Part of a small language model's weights.
Architecture: LayerNorm before each block, learned positions, biases, untied embeddings.
Training: a variant of SOAP for these matrices, 116M tokens, 7062 steps.
Each number is 128 + 32 x the weight over its row's rms, rounded and kept within 0 to 255. Layers, rows and columns count from 0. The size above them is the row's rms in percent of the matrix's.

# layer 13 MLP down (transposed), 384x64, rms 0.602, rows 33-85, columns 0-63
size [105 100  97  87  90  94 100  98  82 103  99 105  99  87 112  98 115  96 108  82  91 116  96  97  84  99 105  95 104  95  88 107  93  97  95  93 115 115 103 105 102  84 116 114  96 104 118 117 101  98  99 109 107]
[[100 124  93 142  77 133 108 171 104 115 153  79 156 139  93  81 130 117 121 119  83 113 113 190 103 171 148 179 207  89  81 141 143 151 103 102 168  67 144 140 179 143 162 129 141  65 134 162 119 110 158 174 144 142 156 146 109 142 113 131 200 125 124 143]
 [185 122 132 151 111 100  91 140 136 139 111 180 104 175 137 124  99 163 129 113  88 162 110 168 169 119 110 126 131 130 103 135 118 163  95 148 135 136 159 106 133  66 128 106 130 163 197 155 167 122 134  22 178 114  88 182 137  91 129 129  52 148 126 115]
 [ 71 127 132  65 124 163 121 124 164  26 142 100 126 136 138 145 127 127 148 140 162 116  68 107 157 121 169  90 114 109 137 123 136  98  98 100 196 168 114 139 112  73 181 124 129 120 191 101 170 128 143 178 117 132  78 109 143 153 123  95 128 115  66 129]
 [144  75 136 145 157 174  80  99 110 148 134 191 126 158 181 146  98  83  87 143 141 163 137 111 122 102 140 140 137 167 188 181 105 158 194 122 146 123 149 102 183 152 143  94  70  89 144 133  86 108  99 164  88 118 125 100 128 187 164 102 122 118 111  92]
 [143  81 116  71 137 142  75 148  81 162 148 134 155 169 127 136 101 100 201 169 170 116 158 169 128  87 100 132 152  92 115 141 111  54 108 119 116 135 201  72 123 141 137 159 170 138 100 127 132 109 107 124 147 166 124 128 146 156 201 151 178 153 103 128]
 [157 117  68 100  90 121 134 135 126  83 141 127 122 162 167 114 115 117  71 100  69 124 132  99  95 168 110 116 156  96  94 147 190 146 160  82  92 142 135 200 122 110 173 125 114 103 180 153 139 160 138  59 114 109 159 168 163 148 125 141 118 127  74  64]
 [151 123  92 150  99  74 117  99 184 113 120 155 115 166 127 156 113 140  97 114 138 131 144 138 148 176  71 188 167 106 134 146 149 171 148 136  95  99 188  89  63  87 179 139 109 126 128 182 145 150 138 110 121 153  73 103 171  93 139 129 180 176 103  86]
 [180 156 133  77 104 105 130 161 101 124 141 143  92 139 122  57 151 136 113 161  91 161 146  48 168 152 103  82 133 135 134  69 120 112 119 148 170 154 114 212 105 109 110 117  78 109 188 155 158 161 156  90 147  86 128 148 132 121 126  87  92  94 129 121]
 [115 127 123 154 127 185 177 145  79 171 112 166  55  79  91 118 142 122 143 157 162 140 124 238 146 157 137 100 118 138 194 124 120 104  75 105  92 131 176 157 110 127 142 143 157 144 138 134 167 100  93 148 145 116 172 122 134 163 124 124  69 118 145 150]
 [143 135 164 141 191 134  90 125 119 101 165 157 192 102 178 150 167  66 122 136 161 121 140 185 110 193 179 133 166 110 136  80  77  63 122  96 122 129 136 114  96 143 127 193 134 135  78 106 124 129 111 164 139 169 121 125 113  93 130 149  95  88 169 133]
 [182 127 128 131 145 104  59  54 152 126 109 106  93 151 143 158  59 132 130 110 177 115  81  77 138 128 113 104  85  47 171  84 145 118 102 121 171 111 161 151 129 112 112  99 177 101 146 109 122 117 124 103 111 150 159  98 109  93  83  93 120  81 161 124]
 [131 136 138 126 150 159  92 190 185  98 103 127 164 119 122 196 195 125 122 138 116 132 166 148 173 144 114 132 124 129 139 145 138 123  91  97 132 152 146  81 151 132 139 135 165  71 134 100  69 106 147 104  68  63  94 101 123  65 158 141  71 151 107 181]
 [115 130  70 193 150 149 124 119 133 165 148 140 127  80 141  94  59 141 128 133 150 164 156 147 134 165 127  60 137 158 180 151  79 145 133 142 163 153 145 197 104  86 159 144 147 131 161 118  50 129 115 140 152 100 135 142  89  76 154 173  84 113 131  96]
 [132 142 171 118 148 105 152 120 162  83 127 128 131  96 146 111 134 181 129 123 127 122  75  67 184 152 107 117 125 127 131 156 142 101 101  98 129 159 117 141  61 133  81  79  96 132 136 123  65  83  87 212 148 109  92  76 156 116 142 124 106 207 137  97]
 [147 119  99 128 166  87 129  80 137 114 101 161 129 128 161 132 110  76 166 133 113 150 121  42 149 110 118 113 123 177  98 126 134 155 139 155 107  32 103 157 191 119 165 188 112 108 147 161 166 133 167  75 134  60 119 110 101 141  82 124 137 136 123 148]
 [139  67  72 145 119 126 135  76  96 176 131 132  94  77 146 111 166  72 108 119  77 159 144 132 113  88 112 170 106 109 178 163  90 123 121 184 103 164 166 140 166 117  82 126 121  95 101 108 114 138 139 147 181 161 190  58 121 110 126 100 106 102 121 147]
 [ 78  80 134  64 117 112  82 132 157  93 135 207 177  84 116 126 146 133 149 175 133 100 129 161  86 148 130 128 149  64 164 179 178 104 141 136  98 169 136 130  88 166 100 124 114 138  83 137 159 156 141 113 163 105  87  68 121  95 161 103  97 128 143 145]
 [118 103 128 109  89 102 118 159 148 143 150 104 161 127  91 122 166 116 109 108 188 109 164 165 120 104 110 129 126  86 117 212  85 158 136 125 117 100  71 147  87  37 163 122 160 150 144 149 117  73 151 147  67  89 150 156 122 112 122 126 114 206 128 118]
 [110  98 108  92 164 125  94  95 106 106 103 146  73 141 143 155 125 134  82  85  76 112  97 121 170 164  74 134 131 161  42 117 120 158 152 156 132 154 125 169 122  77  91 143  80 122 104  91  89 131 142 123 175 103 107  95 137 142 151  60 157  62 112 123]
 [184 111  98 137 159 123 116 202 151 160 101 144 134 167 156 135  80 184 127 106 134 144 148 183 113 173 142 160 203 126 100 100 185 107 111 214 136 115  83  74 136 163 141 126 165 138 152  83 111 146 122 159 153  92 143 141 116 122 109  93 106 150 135 108]
 [ 94 134 119  92 144 149 120  85 120 138 147  84 146 111 146 127 130  57 175 120 162 202 131 142 105 141 114 146 106 130 111 119  91 168  60 161 138 111 108 146  76  90 152  68 164  77 130 141 179 172 137 160 127  82 143 110  58  94 105 139 151 114 184 129]
 [150 118  85 153 103 124 173 123  71 149 119 102 113 141 150 126 109 181 139 109 148 188 171 111 116 160  64 139 132 195 143 115 122 113 116 118 239 137 142 129 145  97 120 164  61 177 131 114  63 141  87 140 107 135 163 157 149 150 115 139 116 101 138 103]
 [180 169 140 168 153 175 179 177 107 162 154 134 116 163 134 133 108  73 178 103 179  85 136 109 154  58 136 105  54 139 107 113  98 130 123 100 142 128 102  99 127 160 100 132  94 135 136 150  97 131  95 106 160 102 137 144 181 196 161 106 112 136 115 179]
 [103 115 135 167 100 113 120 103 108  97  83 150 145  98 151 171 103 115 149  99 114 120  86 133 195 171 115 180 111 119 109  64 178 101 100  88  98 122 122 134  86 169 102 138 173 122  99 139 150 140  92 102 140 150 187 124 125 132 151 172  97  62  73 195]
 [150 113  61  96  65 119  96  69  32  98 156 174 122 131 155 125 145 116 152 164 134 119 121  94 111 130 134 134 100 108  93 153 104 114 113  57 161 150 135 139  97 142 129 102 179 114 106 156 147 154 106  85 133 115 123  82 131 117 131 122  97  78 179 194]
 [126 123 138 140 169  84 137  83 167  96 102 122 124 195 161  95 134  61 104 143 149 154 155 121 136 158 178 135 166 179 194 111 148 117 143 154  87  94  91  97 149 134 172 137 105  87 111 126  87 138 156 152 138 155 159 107 134 100 214 105 108 145 156  73]
 [158  93 150  63 120  70 169 146 169 109 184 118 147  82 134 186 155 143 144 159  61 103 133 157 105 103 118 174 147 151 131  68 156 213  93 159  97 131 123 151 112  88 108 144 178 111 105 117 119 121  91 144 150 108 174 117  88 137  92 130 151 113 120 118]
 [110 156 133 117 103 176 145  86 129 104 100 112  68 149 161  88 176 126 118 138  84 128 136 120 162  94  79 100  82  78 128 186 166 129 144 119 127  80 101 117 102 142 141 114  93 197 176 112 188 170 151 153  89 115 136 176 115 103 154  79 158 115 178 111]
 [165 157 142 150 159 120 148  89 118 170 140  86 144 133 133  89 127 134  88 130 142 128 137 115  83 141 162 145 150  85  96 195 182 117 102 102 144 117 191  62 134  65 122 155  90 114 151  88 194 154 119 130 135 124  52 183 145 155 124 106 109 106  82 110]
 [ 84 101 135 110 122 121 149  77 107 213 182 148  87 128 152 145 172 150  66 135 117  56  97  89  90 149 121 109 142 144 131 165  94 175 111 126 159 149 139 170 114 136  89 141  91 110 118 115  92 183 108 128 176 164 136 116 182 147 123 113 106 133 135 192]
 [ 83 109 183 118 151 153 200 186  66 135 153 192 114  62 119 167 173 141 163 122 158 119  71 150 156 111 175 115 165 135 112 131 121 131 128 123  88  90 117 158 154 107 115 125 158 154  82 146  87 138 116  72 127 147 138  68 152 125 126 116 140 128 173 106]
 [130  67 152 132 169 114 163 151  91 184 106 136 112  71 160 136 124 111 111 183 123  74  94 117 174 111 131 120 130  91  95 172 147 136 118 103 140 127  69 189 166 118  50 162 156 128 128 132 116 143 119 126 156  99 143 156 138 135 100  46 134 173 148 172]
 [124  84 110 172  99 145 127 138  89 168 181 137 141 156 110 139 153 118 125 103  93 108 149 140  99 123 186 149 104 110 147 137 136 117 171 117 143 121 126  92  76 126 210 138 183 143 105 155 165 115 185 117  81  83  62 128 187 159 114 132 113  65 100  81]
 [161 131 137 102 164 131 111  98  84  59 113 116 170 124 167 215 148 148 145 112 114 124 150  93 110 162 126  93 106 114 135 121 131 132 109  95 122  95 146 120 119 158  67 132  83 194  64 143 126 176 118 206 124 124 111  89 107  81 141 159 179 130 114  95]
 [ 85 162 115 118 106  87 153  97  97 147 122  41 115 212 122  97  78 132 123 174 147 156  91 106 122 120 103 119 141 135 124 136 145 161 171 174 138 143 144 137 127 103 166  72 131 144 128 137 193 136 153 184 113 172  80 135  48 119 154 143 102 136 128 111]
 [ 93 111 107 112 132 130 118 127 172 194  74 153 135 104 106 138 121 111 127 134 178 106  72 161 158 155 179 139 160 164 216  90 103 103 135  83 128  98 155 136 113 170  70 147  36 102  80 127 161 114 141 152 150 173 143 127 155 139 129 125 129 105 110 136]
 [ 86 109  83 168  91 150 123  87 113 170 127 139 169  82 130 118 156 147 100 212 140 128 167 124 147  99 144 125 134 161 107  63 132 115 178 143 158  75 137 135  87  77 126 105 120 136 113 150 161 108 133 174  83 101  83 201 102 139 143 137 105 187 138 101]
 [137 170  68 147 144 145 114 145 137  94 136 133  78  96 143 135 155 178  96  95 160 106 137 108 145 142 117 180 108 147 149 109 176  42 149 142 122 128 100 208 182 116 129 108  83  92 130 136  95 122 178 167 177 119 119 188 124 137  97 177 128 135  84 107]
 [198  95 157  95 140 105 156 141 147 112 169  97  46 168 167 112 139 140 114 106 169 129  85 165 129 111  80 147 158 128 117 117 149 119  66  92  77 111 181 121  90 150 107 123 112 148 128 127  94 130  67 142 186 163 108 125 125 120 122 122  74  87 103 180]
 [138 114 134 165  97  97 123  64 178 108  93 188 144  89 156 154 110 106 137 103 143 121 185 127 133 154  93 100 125 162 115 136 194 138 104  90 183 116 105 140 155 107 110 121  60 115 118 108 109  95 149 168 101 144 126 143 108 143  72 101 212 117 128 193]
 [135 141  92 107 102 139 126 127 162 189 152 102 124 174 149 193 157 115 110 148 166 145  79 206 156 149 109 109 133 169 113 121  82 125 180  97 151 143 143 199 164 134 120 137 147 128 115 129 126 173 134  98 119 165 125 132  24 126 166 156 100 169 125 118]
 [157  67 107 107 107 114 167 106 178 159 152 154 134 138 141 148 148 121 107 117  56 120 159 158 162 125 106 108 115 163 119  90 124 162 139  75 121 116 150  97  74  82 130 159 219 101 136 139 145 115  99 101 149  93  91 152 211 104 128 100 144  67 142 117]
 [120 154 152 103 110  95  99 137 111 111 101 176 111 119 161 164 112 135  90 103 130 120 156  84 143 120 127 112  99 119 178 139 141 153 135  99 172  82  58 176 110 142 149 193  71 120 177 134  88 103 117 178 133  98 140 105 108 155 200  84 197 123 138 176]
 [ 97 180  97 102 117  92  75 134 118 117  90 171 171 106 107 131 157 120 173 120 181 111 165 140 147 183 144 103 180 147 122 134  78  95 147  99 146 142 202  95 126 153 150 154  76 127 100 161  52  83 127 175 111 100 115  90 124 151 168 121 126 148 102 149]
 [ 96 153  76 174 121 146 194 125  77 111 113 135 145 104 157 174 161 113 129  86 152 119  99 109 198  73  99 142 105 133 115 148 151 189 150 119 152 157 133 100 160 181  96 164 151  85 157  89 114 168 150 131 117 162 112 194 116 139 148 126  67 157  98 130]
 [188 102 149 101 119  90 119  56 141 130 149 138 180 154 130 100 207 131 164 138 111 158 155 120 144 164 115 174 115 143 132  88  56  99 147 111  54 152  85 133 103  96 118 145 205 101 149 130  96 112  97 125 143 144 165 108  97  88 151 117 159 153 131 118]
 [136 114 103 100 103 172 170  79 108 121 104  90 117 156  86 117 112 186 115 112 141 177  28 135 166 170  99 131 121 106 106 136 143 158 160 118 194 154 100 136  86 159 113 107 132 139 137  85  91  98 106 162 120 130 126  72  83 137  79  84 155 133 174 129]
 [146 150 171 133 149  92 119 189 140 126 139 152 108 133 122  72 119 141 100 151  98  84 110 119 134 126 165 140 165  30 183  92 156 124  97 107  81 173 175 108 130 147 130 111 155 118 120 160 160  88 143 115  57 204  99 112 137 104 111 156 144 114 162  95]
 [ 83 132 159  89  97 120 121 143 181 146  97 154 126 129 154 157 146  73 110  93  76  89 128  85  73 122 140  89 168 131 172 144  68 146 138 138 185  62 121  56 134 141 119 101 142 183 139 164 141 141 159 165 120  76 112 160 146 142 173 137 150  90 110 133]
 [138 186 162  41 110 121  94 171 156 127 143 142 176 117 104 130 157 116 112 146  92  68 120 163 118 104 147  96 131 145 151 144 179 156  67 107 122 115 163 121 131 130 107 129 125 145 167 134 119 150 140  67 165 101 142 132 102 126 155 109 174 141 204 210]
 [179  87  65 139 122 147 166  49 111 162 114 126 135  78 123 166 124 152 144 154 113 147 117 135 126 100 168 134 114 166  98 159 105 146 155 126 172  67 121 105 126 123 179 131 106 182 169 152  91 171 137 112  94  88 147  79 106 194 140 157 170 110  98 158]
 [147 167 124 121 100  83 116 134 215 148 205 163  87 142 161  91  78 135 165 160 129 123 142 125 102 167 114 115 164 180 101 126 108 124  72 135  64 134  86  91 152 134 102  93 127 126  98  88 116 143  84 137 119 173 123 149 162 156 131  98  76 144 100 163]
 [149  91 127 130 150 127 106 122  94 132 149 122 178 157 108 118 105 187 149 153  80  81 164 117 107 134 162 181 153 129  97 107 190  89 130 179 130 122 136 111 144  45 149  95 130 104 172  63 125 105  76  95  99 114 142 191 142 125  75 113  82 137 143 154]]
# layer 13 MLP up, 384x64, rms 0.541, rows 34-85, columns 0-63
size [ 95  87  91  89 102  96 100  95 106 126  97 106  97 107  85 109  98 110  90  94 113 112  93  90  94 109 102 102  94  99  88 105  89  98  96  98  97 100  98 103  93 105 109  92 112  99 104  89 113 110 103  95]
[[159 142 188 125 130 136 199 108 155 132 130  77 159 121 169 112 135  87 134  89 101 107  79 108 151 139 112 168  94 104 160  98 117 123 104 123 153  93 118 117 141 208 133 120 111 197 178 108 103 127 132 121 148  96 172 114 100  28 113 133 107 157 163 146]
 [113 112 103 125 124  65 132 191 138 137 111 128 188 124 101 117 131 192 145  99 133 105 153 144  57  66 135 135 102 138  97  98 112 137 126 163 149  84 103 172 123  82  87 159 123 149  97 163  87 124 153  82 113  57 109  83 137 175 144 160 147 174 148  98]
 [187 153 147  88 143 132 172  86 113  66 155  98  93 123 157 149  95 149 121 102  70 120 136 124 134 140 108 185 138 104 134 166 125 143  98 160 130 181 130  40  87 105 156 139 117 169 102 127 133  60  83 137 162 136 121 136 137  95 113  95 117 123 146 206]
 [151 159 112  59 165 140 182 145 165 105  89 112  86 173 149  60 107 117  54 128  80 115 164 146 165 118 123  67 119 161 165 104 154 188  93 115 107 143  87 146 109 140 194 126 111 123 127 144 119 122 176 105 138 130 125 101 151 121 138 112 136 115 132  62]
 [ 76 104 151  60 203 118 113 125 146 188 151 147 107 135 154 140 134 134 175 140 122 115  85 137 158  98 203 170  86 156 149 140 136 167 106 184 108  90 124 127 136 125  73 149 144  68  92 144 115 101 120 172 130 113 135 132 151 132 165 154 189 147 130 172]
 [148 111 139 100 146 149 135 151  91 101 102 140 138 130 138  90 134 123  36 112 138 137 117 153 100 136  85 116 108  95  89 137 109 212 161 127 145 164  81 119 131 161  46  98  76 133 119 161 118  93  73  85 120  83 183 101 142 116 129 142 146  78  98  93]
 [109 150 134 122 200 105  97 123 112 114 101  76 133 119 165  93 110 166  75 177 129 181 135 142 169 143 116 176 127 170 151 136 132 100 210 120 127  87 108 107 134  84  92 126 150 112 122 119 151  99 222 105 149 114 182 111 124 113 102  77 149 164 148 128]
 [101 158 143 144 106 152 131 137  94 106 154 116  95 134 140 182  80 155 161 117 100 158  86 127  77  92 106 135 103 149 133 128 186 161 155  78 106 155 144  85 124  87 125 149  87 149  53 100 116  76  84 171 158 107 131  97 102  97 130 171 159 181 106  64]
 [116  75 144 139 109 102 151 165 149 146 125  93 104 144 155  93 144 100 122 120  53 127 109 140 167  91 136 151 111 116  97 134 138 189 138 165  86 124 126 154 133 116  59 104 175 137 162 141 158 156 161  61 131 114  94 210 193 144 105 105 118 142  79 170]
 [147 111 132 133  89 101 145 104 136  79 180  53 129 105  91  90 116 117 167  75 146 136  94  73 160 187 167 103  97 106 146  75 146 124 122 110 194  93 150  96 145 103  96 170 139 123 116 102  92 136 156  76 108 140 175 115 153  91  87 112  94 119 153  92]
 [139  85 132 160 132 113  53 132 101  62 129 147 124  73  68 123 127 197 102  97 134 140 141 124 155 120 138 108 186 133 115  89 161 140 107 135 166 151 176  97 130 122 139 136 147 155 208 110  86  95 107 114 141  43 130 138 128 133 130 140 131  61 152 112]
 [146 112 137 114 103 140 131 103  78 113 112 132 138 140 125 140 115 117  96 144 100 104 154 138 231 123 169 145 112 162 112 103 142 116 153 123  72 130 109  98 110 122  97 187  90 163 109 233 115 123  91 130 124 147  99 102 143 111  77  87 145 119  68 197]
 [151 117 119 126 116  90 113 136 147 138 153 104 164 130 202 173 112 112 106 122 118 107 137 127 186 148 188  95  71  92 109 107  83  83 174 171 105  99  86  68 130  78  89 111 134 107  96  89 161 158 117 107 114  68 187  98 127 132 116 121  88 104  93 150]
 [145  73 120  92  93 117  82 133 107 122  84 169  92  94 101 123 187 106 120 236 144 164 157 121 155 137 146 135 165 136 169 108 105 157 156 144 115  97 102  92 141 101 144 154 156 179 131 170  70 113 140  97 139 111 139 131 159 102 101  72 151  74 139 114]
 [109  84 132 100  75 124 117 133  94 136 162 154 119 171  74 135 163 120 102 135  49 195 165  87  67 114  76 143 185 164  85  88 137 171 103 161 144 136 123 113 130 142 130  89 148 143 111 210  82 123 142 106 110 124 147 140 170 122 142 142 123 148  98 139]
 [114 120 131 168 116  88 141 102  88  93 120 119  97 101 112 165  60 122 144 127 112 157 122  85 156 156 119 161 131 134 171 117 144 188 175 175 170 131 165 126 130 184 107  69 108 140 164 122  66 104 135  89 145 120 173 138 154  96 137  29 157 128 156 141]
 [111 139 132 119 166  88 137 163 121 121 144  82 107 105  71 102 124 101  63 165 117 107 124 164 148  70 171 155 158 161 190  90 155 147 151  68 103 131 186 117 111 178 119 104 123 108 149 118  89 127  68  86 120 127  82 143 104 131 112  64 135 130 175  89]
 [ 90 154 132 138 116 127 173 129  73 163 174 147 109  85 116  80  81 180  59 111 144 147 119 144 119 143 149 173 142 109 102 125 120  98 127  83 140 104 135 133 103  85  71 136 159 133 103 203 124 174 130 129  55 137 113 170 164  96 162 162  94 150  83 128]
 [172 107 133 170 151  49 161  59 150 115 119 115 115  96 159 157 190 144 122 101 165 129 144 158 132 108 143 162  63  73 134 116 110 124 141 107 127 120 115  54 123 158 116 121  99 147 107 140 138 146 119 171 215 178 135 133 144 112 143 138 113  89 134 188]
 [154 130 128  32 135 121 170 132 136 134 112 133 127 126 139  91 146 193 141 132 112 154 188 105 119  88 175 140 111 156 132 119 178 143  93 114 104 132 131 152 166 187  60 174  86 142 123  97 102  71  97 136 164 172 107 149 175 159  99 131 130  92 148  80]
 [126  58 157 147 154 115 117 165 128 104 120  89 175  95 106 121 106 155 101  92  92  88  85  92 159 143 165 216  87 138 160 104  89 167 158 131 157 144 120 159  93 120 123 116  66 108 152 115 148 112  99 113  95 111  61 166 139 147 109 147 126 153 195 136]
 [142 165  69 106 129 130 106 121 106 121 119 130 118 118 131 142 144 142  73 108  53 139 108 123 172 137 116 121 129  97 134 123  90  99 109 143 119 134  99  90 104 172 203  61 106 153 223 155 115  95  92 132 124 148 144 105 132  75 138 149 118 101 201  72]
 [137 127  94 206 123 104 125 103 140 176 138 179 113  91 128 129 105 119 131 183 130 131 124 149 147 116 148  75 154 192 135  98 111 154 122 125 140 106 104 150 162 141  69 129  95  30 111 152 156  60 149 138  93 107 122 131 210 144 143 105 161 124 125  92]
 [135 112 133 143 183 119 177 130  91 128 168 125 140  99  87 107  99 150 112 153 134  94  68 120 143  62 125 113 117  93 119  84  66 111 143 175  92 134 121 119 145 101  91  77  89 131 123 166 128  74 113  95 100 103  98  60 105 130 108 149 153 196  78 169]
 [170 142 154 165 122 107 159 106 181 103 135  69  93 121 169 151 134 142 120 164 102 131 100 147 143  96 100 190 194 113 117  93 109  59 126 121 136  86 114 181  87  85 150 140 134 123 130  97  95 121 100  97 122 136 131 125 139  66 187 166  85 198 117 141]
 [139 117 179 189  75 133 142  99 100 135 119 142 112 117 134  98 160 141 162 130 102 127 146 136 176 121 142  89 163 170 146  93 163 101  77 146 179 171 115 119 158 186 121 125 111  99 143 147 111 182 168  85  32 126 184 112 140 147 129  77 160 143 117 164]
 [186 164 112 122 143 117 123 143  60  88 106  60  98  87 155 123 109 153  77 170 132 121 133 171 109 118 126  49 105 113 103 177 102 102  70 115 174 145 139 107  68 150 117 159 156 182 128 100 166 146 152 123 125 119 157 131 125 100 111 120  79 138 161  83]
 [114 108 163 133 162 137 205 144 142 124 102 135 108 136  77  91 166 142 111 110 127 127 128 125 167 146 178  94 101 203 118 132 136 134  86 149 139  95 130 116 102 104 194 191 125 114 188 182  83 154 189 134 126 156  43 116 106 144 111 143 157 122 123 126]
 [138 164 147 109 127 102 163  90 148  69 181 133 159 112 128 128  85 114 100 176 160 102 110  94 133  65 173 141  90 179 155 102 135  77 132 165 165 162 119 161 117  85 154 109 140 129 105  66 168  81 162  78 103  70 167 142 130 103 105 138 120 119 160  91]
 [ 51 106 130 141 119 165 118 130  82 118  92 119 163 108 128 141  68 167  89 110 193 139 105 121 163 148 132 152 158 124 127 153 105 155  95  65 126  71 134 144  75 112 149 115  59 124 142 138 115 116 143 166  76 139 125 104 151 129  85  50 167 148 164 101]
 [157 102  93 133 110 133 169 181 128 156 184 160 195 112 141 217 143 105 133 147 105 113 104 149 136 156 109 100 102 162 178 116 104 124  97 194 122 119 129  89  59 117 144 112 133 184  38 151 104 117 132 117 114 101 136 110 113 168 138 130  97 148 107 111]
 [138 124 113  95 157 139 162 167 145  97 145  85 118  89 145 127 186 178 160 139 141 131 167 136 159 114 143 176 126  99 117 132 140  72 109  55 169 103  69 138 121 195  73 127 133 125 111 157 113 120 183 122 133  89 144 115  55 112  76 179 115  89 129 146]
 [ 45 149 160 112 152  84 117 186 160 121 138  66  83 130 146  61 153 177  74 151 133 120 106 134 152 154 133 106 152 143 180 126 177 110 127 119  99 161 122 134 106 156 160 121 160 122 163  96  90 145 150 142  41 134 141 162 140 101 137  90 111 139 119 173]
 [ 77 129 165 161 138 143 136  91  24 147  99 132 140 111  98  95 105  94 150 157 100 172 125  96 109  99  90  84 100  92  99 120 128 127 126 108 110 134 144 100 110 222 151 142 128 122 139 145 108 134  81 104  67 101 185 116 134  93  95 135 158 104 128 182]
 [179 113 193 100 158 164 106 145 105 120 147 168 127 175 162 168  98 132 133  62  82 152 143 115 144 100 195 127  93 127 111 117  86 129  72 124 130 128  70 119  98  77 125  75  88 177 109 105  72 167 106 136 160 115 133  80  99 134 140 112 161 141 108 106]
 [155 193  91 101 117 131  94 158  80 105 174 134 104 121 193 170 168 123 176 108  85 159 116 146 111 121 200  99 111 152  83  99 136  93 137 159 193 149 107 153  99 101 145 114 124 130  64 134 134  98  89  76  80 108 153 156 160 139 112 158 111 127 136 102]
 [145 172 146 159 115 155 148 143 145 123 110  94 138 110 144 127 122 100 160 185 122 150  94 212 151 162 115 185 179 187  72 122 175 145 108  85  91  75 101 169  69 160 116 104 106 115 120 113 118  96 130  82 138  88 111 127 116 100 112  78 162 135 136  82]
 [178  71 124 136 108 139 142 131 117 116 159  64 117 132 141 109 178 111 101 140 115 167 162 132 183  79 109  98 129  80 118  88 127 106 144 168 201 110 100  97 141 138 179 111 109 190  93 120  99 148  87 108 161  97 134 189 110  83 128 143  95 161  74 152]
 [115 108 152 159 117 129 106 153 150 130 122 147  97  97 115 192 136 102 115 107 162 161 128 117 158 127 158 110  89 175 140 139 138  89 137 123 145 182  30 151 123 201 143 148 105 161 112  80 171  80 119 193 177  84 167 100 122  98 118 140 182 110 107 140]
 [ 72 144 110 145 169  87 137 109 129 142 113  98  76 108 122 125 176 189 103 113 119 145  39  64 129  98 127 135 116 142 119  93  85  59 151 208 137 118 115 155 140  85 134 142 152 143 143 106  91 106 167 185 115 156 133 150 122 107 100 130  82 104 126 160]
 [183 102 138 168 143 113  94 105 120 112 124 178 133 151  78 108 117 127 118 134 162 173 155 101 155 129 178 136  85 162 163 119  55 132 133 126 115 145 168 132 138 166 122 135 102 209  84 147 158 174 140  89  86 153 175  65 173 141  93 131  87 162 158 129]
 [162 178 113 184 105 147 167 112 147  68 150  58  88 136  85  94  80 123 117 102 122 216  82 138 165 109 139 105 126 164 134 161 141 155 104  91 106 136 150 106 126 109 153 138 118  69 142 139 115 135 121 127  98 114  81 162 151 107 204 122 145 106 117 176]
 [ 81 102 158  82  83 118 181 144 111 115 139 107 142 172 108 125 176 116 138 160 123  96 181 136  43 129 113 111 103 189 149 104 104 169 158 129  85 153 129  61 121 139 149 158 157 184 127 121 151 134  81 127 150 115 143 120 165  94 121 191 144 113  76 160]
 [142  93 112 125  92 114 145 124 177 134  78  97 137 124 125 142 100 179 154 145  55 176 139  87 129 134 198  88 200 188  84 127 106 121 117 107 123  51 129 120 111  90 103 126 165 125 120 156 129 132 101 177 140 163 143 150 129  87  92 131 171 139 103 173]
 [184 111 122  90 122 126 130  79 144 121  87  98 157 113 131 144 157 157 183 174 110 155 104  84  99 103 135  95  52 151 140  88 142 160 121 167 153 124  98  85 138 169 127 180 154 171  96 131 123  78 140 139 198 176 144 159 143 101  63 147 139  98 157 120]
 [102 145 146 138 188 194 131 103 160 114  80  96 146 122  70 100 120 115 115 185  95 175 103 128 179 122 212  93 137 103  69 153 137 155 134  96  98  83 120 113 114 170 167 104 136 114 144 195 121 108 140 148  75 140 119 115  85 111 120 121 128 142 130  79]
 [128 191 134 141 154  92 144 143 214 100 169 152  83 131 148 119 124 148 124 147  92  89 120 106 189 118 168 131 118 105 136 124  88 135 108 110 155 136  76 153 119 139  93 189 161  99 129 195  98 177 145  85 102 178 147  82 129 149 132 130 140  55 152 142]
 [146 122 228  96 136 123  86 139 117 151 146 131 172  63 143 148  79 124 178 103 136 154  98 140 154  64 123 141 145 145 103 152  87 173 108 124 178 118  97 112 140 104 143 110 150 181 147 171 138  89 109 148 174 116  62 117 171  93 162 123 144 146 112  88]
 [118 176 171  56  54  92  91 158 130  67 145 101 138 162  82 120 110 127 135 119 115 118  99 117 166  91 161 139 106 136 133 163 157  96 135 104 158 156  93 106  99  72 106 102  83 101 131 140  57 125 157 160 169 133  98 153 174 155 105 118  71 107 123 140]
 [ 93 146 119 127  81  82 176 144 112 166 128 159 126  79 163 125  88 110 124 105 104 116 146 127 172 163 137  89  56  88  51 133 165 136  96 111 161 113 104 147 115 117 170 141  77  90 142 119  68  89 100 126 110 130 146  92 148  83 106 178  82  91 144  92]
 [166 107 130 146 145 136 117 100 144 132 152 115 135 108 148 116  96 202 140  87  70 113 169 167 129 150 151 177 110 141  97  80  86 150 164 138 189  72 140 108  79 138 128 135 150 126  94 100  57 130  80  98  89 130 111  99 130 155  79 115 182 147 175 174]
 [ 97 107 162  96 113 162 156 207 122 124 132 100 153 135 121 167 104  81  48 140 136 181 198 128 114 160 153  77 156 163 132 108 118 161  91 104 118 127  90 130 148 186 133 138  92  94 134 133 120 164  59  91 124 124 104 153 148 134 124 147  57 113 134 153]]